python train.py --n_layer=24 --n_head=4 --head_dim=32 --d_mlp=512 --vocab_size=2048 --norm="layernorm" --attn_scale=0.177 --tie_embeddings=true --parallel_block=false --init_std_qkv=0.0442 --weight_decay=0.37 --warmup_steps=380 --decay_fraction=1.0 --seq_len=512
Each number is 500 + 50 x the weight over its row's rms, rounded and kept within 0 to 999. Layers, rows and columns count from 0. Numbers have three digits each. The size before them is the row's rms in percent of the matrix's.

# down: layer 3 MLP down (transposed), 512x128, rms 0.0275, rows 62-86, columns 0-127
# up: layer 3 MLP up, 512x128, rms 0.0615, rows 63-86, columns 0-127
down62 096:464496538489472465511493569644506474547527427495498464527545558576481553513539573559526528551511525449474467482499442585439481573524467573452532409491493533483482462454538419587554437530434507538516543466406510429512432447426430460535512507475478505501558427457471571465497432458423503558458486519535497584568560429475421510460592514502455518495401512526517457562530572577532411472371
up63 109:471397569464536484499520511544577533500452452619479504476396552466517483540441484582551502535532574559515494557463493515520509551510489514561497486545480520434590543512431650535471440430491523444448494551490565526538507448510499476513460513427481470430530478460418497411421516515405521525614454476499417528490527497484485356445543406478457552513416497452461497516422530482525583426526
down63 125:436595513494635516546587483495397520397482446582441483514393570494515543527466486481559462509462555550425521478460424453585471596461475498593531531542483525517481444589495545515480488549483515471502440605376502482630509519493463503487462462419475422463505504463467505512529492511466558413461434475449427545472488471481433517479503425513457469557471485512540526529512526636491517494494
up64 088:496530561579444492428437554499541489510463385539432524471498550564473484541478492586453464523409561449510530419483572477543524520520387542507451620600437531533470551574534480509489494486461538479501539554491481506588471588450410483500500427432478439474534464409435568548404458458513636546490397482549524511497480463473550533526539465443537501453477503408517498578486493570473509512539
down64 099:443498458444579449526471478510419582441501523540606439445480442432522589491476586491524590528506414499491482528528435569549443488417483481489538372442492540505494523490474493478457602433537504514519511474532471465441544435467546504457510510524466554536504554580510436568585559449476433523555571552457443469481581604513419478558543477568425485537583438533445495486570486544567553471550
up65 087:480518497576504461508594473523494502464472461467518493522485458483493570537422516559522489422484561480498542461476426619491547514476473597508657488446595543533537527603488510543502491560533475495512529431380587425534565517558439506524460532469553443452537482438467491404552505526496539547448479486410515457432488574557539372480615538499431473474527494533439403555530520503506474460471
down65 075:440491609602569547451488550538478479440469478523455454446636528500471556472552466471449542542547600440522499452458481533402465443478584544510529466436500475528418524402491584586463510444482553467488481570460471572518518462478448518547541511458535390429533522511490476492509509557514461476446497548567544561488525463493572571539436494572459413574412487469529443506438504391448455533514
up66 105:446513499508600544468446514502534452531442432541537463475457492577514479510503409485540398533516516501516455506438406494529501492424499570517553492449552594510509407611474592493514494428510503520533499484577453453399615603553513506539495495462445470512439502454499560512500420511432466390626530547424606460533506523450479516529573489386435506504528526553492467467503445552518477556478
down66 093:522507442485477528379560413514468535589565563466548548408494515548450573554464534510546447477503467430526520533481439561443475525379555530467548552437549452524493487481582526527513474449540448496476385429496590535544464501419447539495473444541518542454439479406520538475462550521511466551516484440511375574512463489484448519486570482462540530545511431569475463560563568615445576488523
up67 106:448544521520428422508534514507612578484551483540436508495467490561476471486560471478540436430570496498475512539422548524617458432523421543482477449572414464479518532457474569560466506480545567437535449513490569543463457435449435421462538535456522474438560523501391507503461436463540593483578422514486459565511593526433490513506470493525468462573531546633576468577481442468543471451433
down67 089:453523566459458452456505477424545486560556464597463571473555499474497500421517583545510523600501451438576466452472434486546491464546474451460485560484461474609464360456488464587467577495567508423512539490547469572508540497481445483522604473510520440496540454432470541375528477482448505512477470429552603443518591491498552497515533415457553530498514544482611497473568556500431519549544
up68 070:538425510515591457469635371505480523513589496512448554556498484510444488503434557499617552434498525465549504485446466538478502487443375477585523583468635470441476417506504550549438545464527485511459520434469466491467468483485562506478549515493469454559468444517472404516563552551534491620492499577502408542524479483454530454593541550505473438470466571462485495492605492522499454487474
down68 074:488578503500412456468470624502517442485482561536461551517452445461589487484518526480492456511519562524521487453573408460467502509555564443506519466497399521532522548528473499542469482540469532434560491599487492499513506509631571376514464554515493458475551554520404448513489457520421498558561436343514664499489477469547470471434509470438533468533550490497519450487410536424534548482526
up69 115:530576522586549593502582471543468558461412442540532510469499523431488542529466491474535448562527624421467499502588447589485447450470434541459485411502465470537563476496522487502493457384452495443536492500430499413504572519440548544534448514547490336439507487468512494512450420559600592432500493482463478495514585505578515453513442499505428526540472521516541424569518480466487577488505
down69 105:571432505439470520501499601497509597552529540522479474482460511490500421545532513525511537470539435530544417498434467520543544513523504489604548456491546437447500527431500458512499477496547586433593556541467581444497436540428601400497529539459470524557386454460519541528559612467473521611517515391416524528446462545560504518451518421545512474515485468508517458502428462573498397431565
up70 113:456532465467444505511541515516436493507541481537612448511402503506517506499473470602501431486528458577422500454324422575541601564522485468420516524520485468574512560570504509515566475494553516511527480515429488499451578571392435504414507639537538572579466526529528503464457499483526465527492452443514502590495519415513517472437454530476527467526476507443560404498459448584535458500514
down70 117:523517560540474463531461586482591422520496476451452455490449495423544510455514545464396514466527586442475596518421603569538626553517544467504533570479498490492533536481475453559471535456489478474519504520466465635438487478554595546513445470443580414457533525573463508469512475503511456440580441604593510560469484570415454475551468541552462488572418495428463473476447505507533470477468
up71 095:492529538483472552475504335508515508584407465546481502509461494530535461491489414552515441495491494521597482523434607548487546536521516527515500530486476583459522557497448511522485430499418508418577457558414534521531512425482413517530579565567473449497477500451454527420536424540532510417462366552453546565493465524584595430455480505533524432449427544374515533506471529529491464480509
down71 103:600497511520529426520491446568514525505494490464454475506494516484490430496542594601537555515504527456565493542469403483559490498462386530477528474527498481498566454479543471419555549519504541462480526433602472532399455603431487502426448544506514501449537486503458481617448651442516541458438488455445537495540519588480512489489501549503425486575598413525543514501501354454488423480507
up72 088:500530477535507479460417497508431569415502569607452471478439387461493562587596458489478479474531461409537549450468450616527504431565530445557580492561502470517464424509491518460544501455529502530484414509589495495504431468528560471503528578560485514426503525547471465547518570452444443524599439506532502581513527451495493544515478548546502427591555419533505418519419532537484619512487
down72 085:424482488452558567413496452401533397564526459475502481469468519424461513429523505393518469519568438544471443574539494462445516493502496624560456506436530579462537454526464409525517571530423551502404589466467577538532440534526515526471538533457443463552543525480557542462495418510521430530500512597532498427477441586466485550564516489536449431519447461532495494478606501475558399529530
up73 109:404584508535575427461490406503504557505453535552498506436492414394464516462454444514507512459585402456459620504505439543591548503425494504458519463543481496477498543467603486494618427503530502465500506449479494487572400571463540493530551540498486458490520500535501557457548527625509592563527437501493460560447519496511524546532537496576470470550489412523414460553568502577528541447566
down73 100:535525411514553480470529537451473505468454537478409537466428478456535474447449519425526537494535529544469537485552454474522503386460565558592603457524498517446493462665509340486595526486446564487462466545515421478507502471445502450554583476465457497498520417504453474461423433556463605428504495470510413573498579599507495514502445462520476467484509490542542538559522494554526452489564
up74 127:447542618465550610449507561517553452442536495517492470505432429532496494468380449525570484401553485451544555521404505523510516560363488493453492511513477501610474505567453524468510514475583574527434574578475631475511585391473498555531448436539533531501479464501490541525470554543517510507600496500472517535497398485539455470487489468461462493476410530443576496505440452499468488568465
down74 106:375514569499533498468489604427527463446444439530376458559508556503521581466471528520537533480530549432473543502467543537539499512514477400533536494496484514495489527502385381487509529509533445487457522491513471440416597521489504526538491535532467551510508535531480501527630440574481494504515448578574578440436430461607591549571434483441445512450454415487501587493430488471487423528486
up75 106:396483464611437555467486510459478532534473464531575462455512464479538466495507409515544520408502440504469527450405371537494569579535566521415562449541533500477511525487528461430521524458474476448541539477420412553551590482459436547509526512561429569475596556456475514511522434517556444553440484573465440550415503509591568509510534466535468563557483551413510478562569485487536410469520
down75 112:500544557423453442455468459462504448508465544524480537533448569392493461452496490537408462587513513452585620520465535450470484485485456537483485663476437495506550596541485492442595532498576458536439490485456530559534513522486520548519520510420570515523551512501483470523537453510414498416434559371540576501484461542552558503560469563489433461493464409441543557494546453425468549573491
up76 115:460439535534510509446540465575435533514512505497532398488399489465503450515426445594505380473554521404552500460500518496465462610409508484517519514517475460578496489446527604513524533527536416456366412561477532467554487517511519462521444488510561461550486569465564480465496426603466515469561571554427470458510468474533501549453534505565515436517485454441422450478478455525605592464436
down76 104:456469522538519497480548521406436496575471413542568513548376411520610568536455524526520422492448443580506531481438482439494452571409441520470457501422456470579507538514471570540443501527471502549530436460533437493518429531475477531532427479531475494460511570532546521508423414519459512579465439475587505480491482514539548447544440481467579573548361473525486506589512546598497574529502
up77 106:508493518506597458461437478539474545507445509453519518456473431384595466472466444424507501515565599507508500590452504518586603475492543565483622476620485497500420565550483503548467552505534439420465481516494502463493516569460459594459591596458416431490531541387511535542491429522497589458467537481442527504411520492555573491461527538496442499392499487470548523540490446469507528496507
down77 100:490440485492542489519471518467532412486444497565472418508438510559440544523476375490521408516546467416444474504383581493423449565505479505525542503620446518567395500423501571509490539417514494527459484532522463425483521482427559499481479510569496420502470525526544506522520566489485423468595535530531546574467380548583467549570446531501447521489566532452583459516534496425563570557500
up78 082:525481616460618386498494469583455463518476462501482500551565516462522448526513485496525459595535576422482579592487543529497548409459524498550496553540411498496519522455488492528595384525469517506558655506523458537498464524536493476534438468553388428439572505449493495512503480391438502524512544523486473543506498545447430438552487451441444489515409559511489530544530519575527572537461
down78 084:497538388500410491478445500467482497443541563562501480506502458546422479535562511527527523530543533533456497454572445434445506502473473497499416494533519474550530646593517505458436542497592474375521502490572519449507502478543515534506471510557490530507573544497476494558635500483560490400464459409555576367446480480455466488514554514538498558491567460506457610426465392456485441549512
up79 095:446566524561489446462535571518510509509418465518484499526537445407589504495509490507485407454493483431472522445519463437504509563453455499474490455455500449598484535612535387475454492393494545454536556559588546454484643555584459461476534602536558507426498483476486606560502549504558529480396481601486474549463483463420414448458542534492491447518515580549514455469486494500505541536451
down79 093:509530535427540541432450363490479487501513491591558486505483476587518456496456496454529506458574661390420607483524490527495534429497556515537475504591524492609526469510441513572485494516579558495456488349436497569492473525480512485511422470527427568505470448430526472453525489475435471478561553400594502428565536543540532509483435424526500502484508501520496519548456526504515578501505
up80 082:463491494506540500476381443533471525471491533509454518552574566540544468527549543531463431457484436435504544531376621512543542529557518542526500461545472522463495483540601556564453582538510458385625604476482506488455505400558521509525500498463516362472462443516482469481463610505535559564518483475385375494490480508479526482496478478480402454480468539459530535465495556440470459491526
down80 079:447534561573467588491479486487545449505570528481486489503501462509389549525499545528516549542522463564575454400619373461438462518484481422479456579548513579449526469489527514452524418508363507537515380466394478534517513525509422529396510501548435519399405551461505471535561551496514519495527435477537505531524523485499411498498582557524456467523590506488473485566547540526503572476506
up81 111:503476488487510503514504508487466491411497520550516522497554554516481442502458399486598513551522530489522612469507527520586498556479425545508568521563484596500582543454421617500564449584506421489469511508330460441489495525412471457490454564444520519511474428535453489399460601370472525445537529560466510559508473511448569468494430509536467501563554420511495499532527516523486577413480
down81 103:412499549452527500534506435506533501506484466467509629442515456556406492453413444539482523530539580474447466424472503544516543490472538500582479438532547505497485456465489542501513398505501390445548526527528471425448521576459546453613476564503560468486540463514576513419468556517520496546537438514438583535494567606557587463585417445464545566449445597465460483459449566478467429468532
up82 082:460476477545519484495557433515464566572504508459487381502427467638457521566482540589509463461464504594532428448584542533407460532456457448540503438638496548457522518571507537521481522504514461562563468546479578502481521532473472468475486554430544407551435517491465504469464516569542571476608513531573469476523527384560528505560474490395478495522531471465473387546544505553488456564490
down82 093:487491491529549461496521649513503386579518477528448569563472499498575487485541450450444528455490535476489492544481435566561530450569480447534439545423486426530507532460438415590518556450515470462435550543509486528561489430447460408458540448531571547422607520524509451541566538452472477471463480402448564564513516573510571496521552478616508418494532508473495553450536480519545583408481
up83 103:458458417555608588484497418470434558487509479541514588474503446437573456475485422458442572581503443443458528379504482522487552518525508543547514492457496488514485580534519463583558457500538537584567550483536487510536507563532446380541538485388366559474489517539474508415520476522449513446539482575515483514504478633469478427536530513513493492575510434513541526510407455512576516464458
down83 102:521543487531512436497446465480648505458471504469544495474505544481411493506554593434488499516475456530491483497569475444382495553416454536576474443454494544507411456515565565409575551465515525510410514442613544464447473539585503531467429558581495512520474537445460524496604487504505394474490515490525542527524547554550492528488390454534538401452544444518547616473512519537427436497482
up84 088:425537491526473476495557471549511495505405396529424506488413474545476545535517486442512345532474518518483561461510459458482474610409512517493485546466582557606492510554518527597434568502543458559404411555517580490487433503484459476585500443447523506485530455513482519509498626446474551432539518566359530520516535503597460557530556462525493463440459540505439516479478510498552557511482
down84 093:525561513617481496475507509509472567571484520498558581538461459579594510483507484595533577503537522542475553559509485429572499561509514475533542540454474538480446523431431375481532480425476555499443564404510444498524489505452573554405503548539556526452516568468548537499564470453527410473441487453575365512557460537502490392501483479442471480511585587500522475510412518549417455483442
up85 083:538581538505506499551566421499488535565518458566527575580520443504547437487364432381468595530480466455520431505504509527534512463489497467518558609504489416474521390512553539470549483454499538438559511521541535422473515528524449499480426597418534501510518490432464452413551544531589565508548518457384491552551505492524492443426495379491486457504455474515572518494592480511449559464493
down85 096:372547503493548570472457550516491468487567512511432552484421523540468565579468521569468565500487582467433508487443480456549542508565579441490498474494510463427448590553427505395395405607537500530472489552477536491537440525547461424503509463515431413550450538518385424525496562468480452484548416411506564585491484472511481510479525586471525494535558521549552563498463530574525490451454
up86 098:458535508547526512456549522510506522345519517509480574454551463426477510554532532474522541433494565502511478450643487514485577470498560480455509516453411514530448573496479551459501447508484484486444532442437528515556450505481524513515462602538451480488576616521489507391475443537486533409497468520472505525443517597445451483488628508493434471489580464536406401507590443629493516502547
down86 104:505560453425580502473466365527458495474480568454528503526508507464489420454494457477574511495607502537399484530434551509501526525565505539478443460526531554505516524415461535460547486485475494525499548516488462462548555525575446536455514507446513419562640440471497563429495446597545425509567453597537427507517510527488543447574494452508519421488366486484574470539411454464462579594490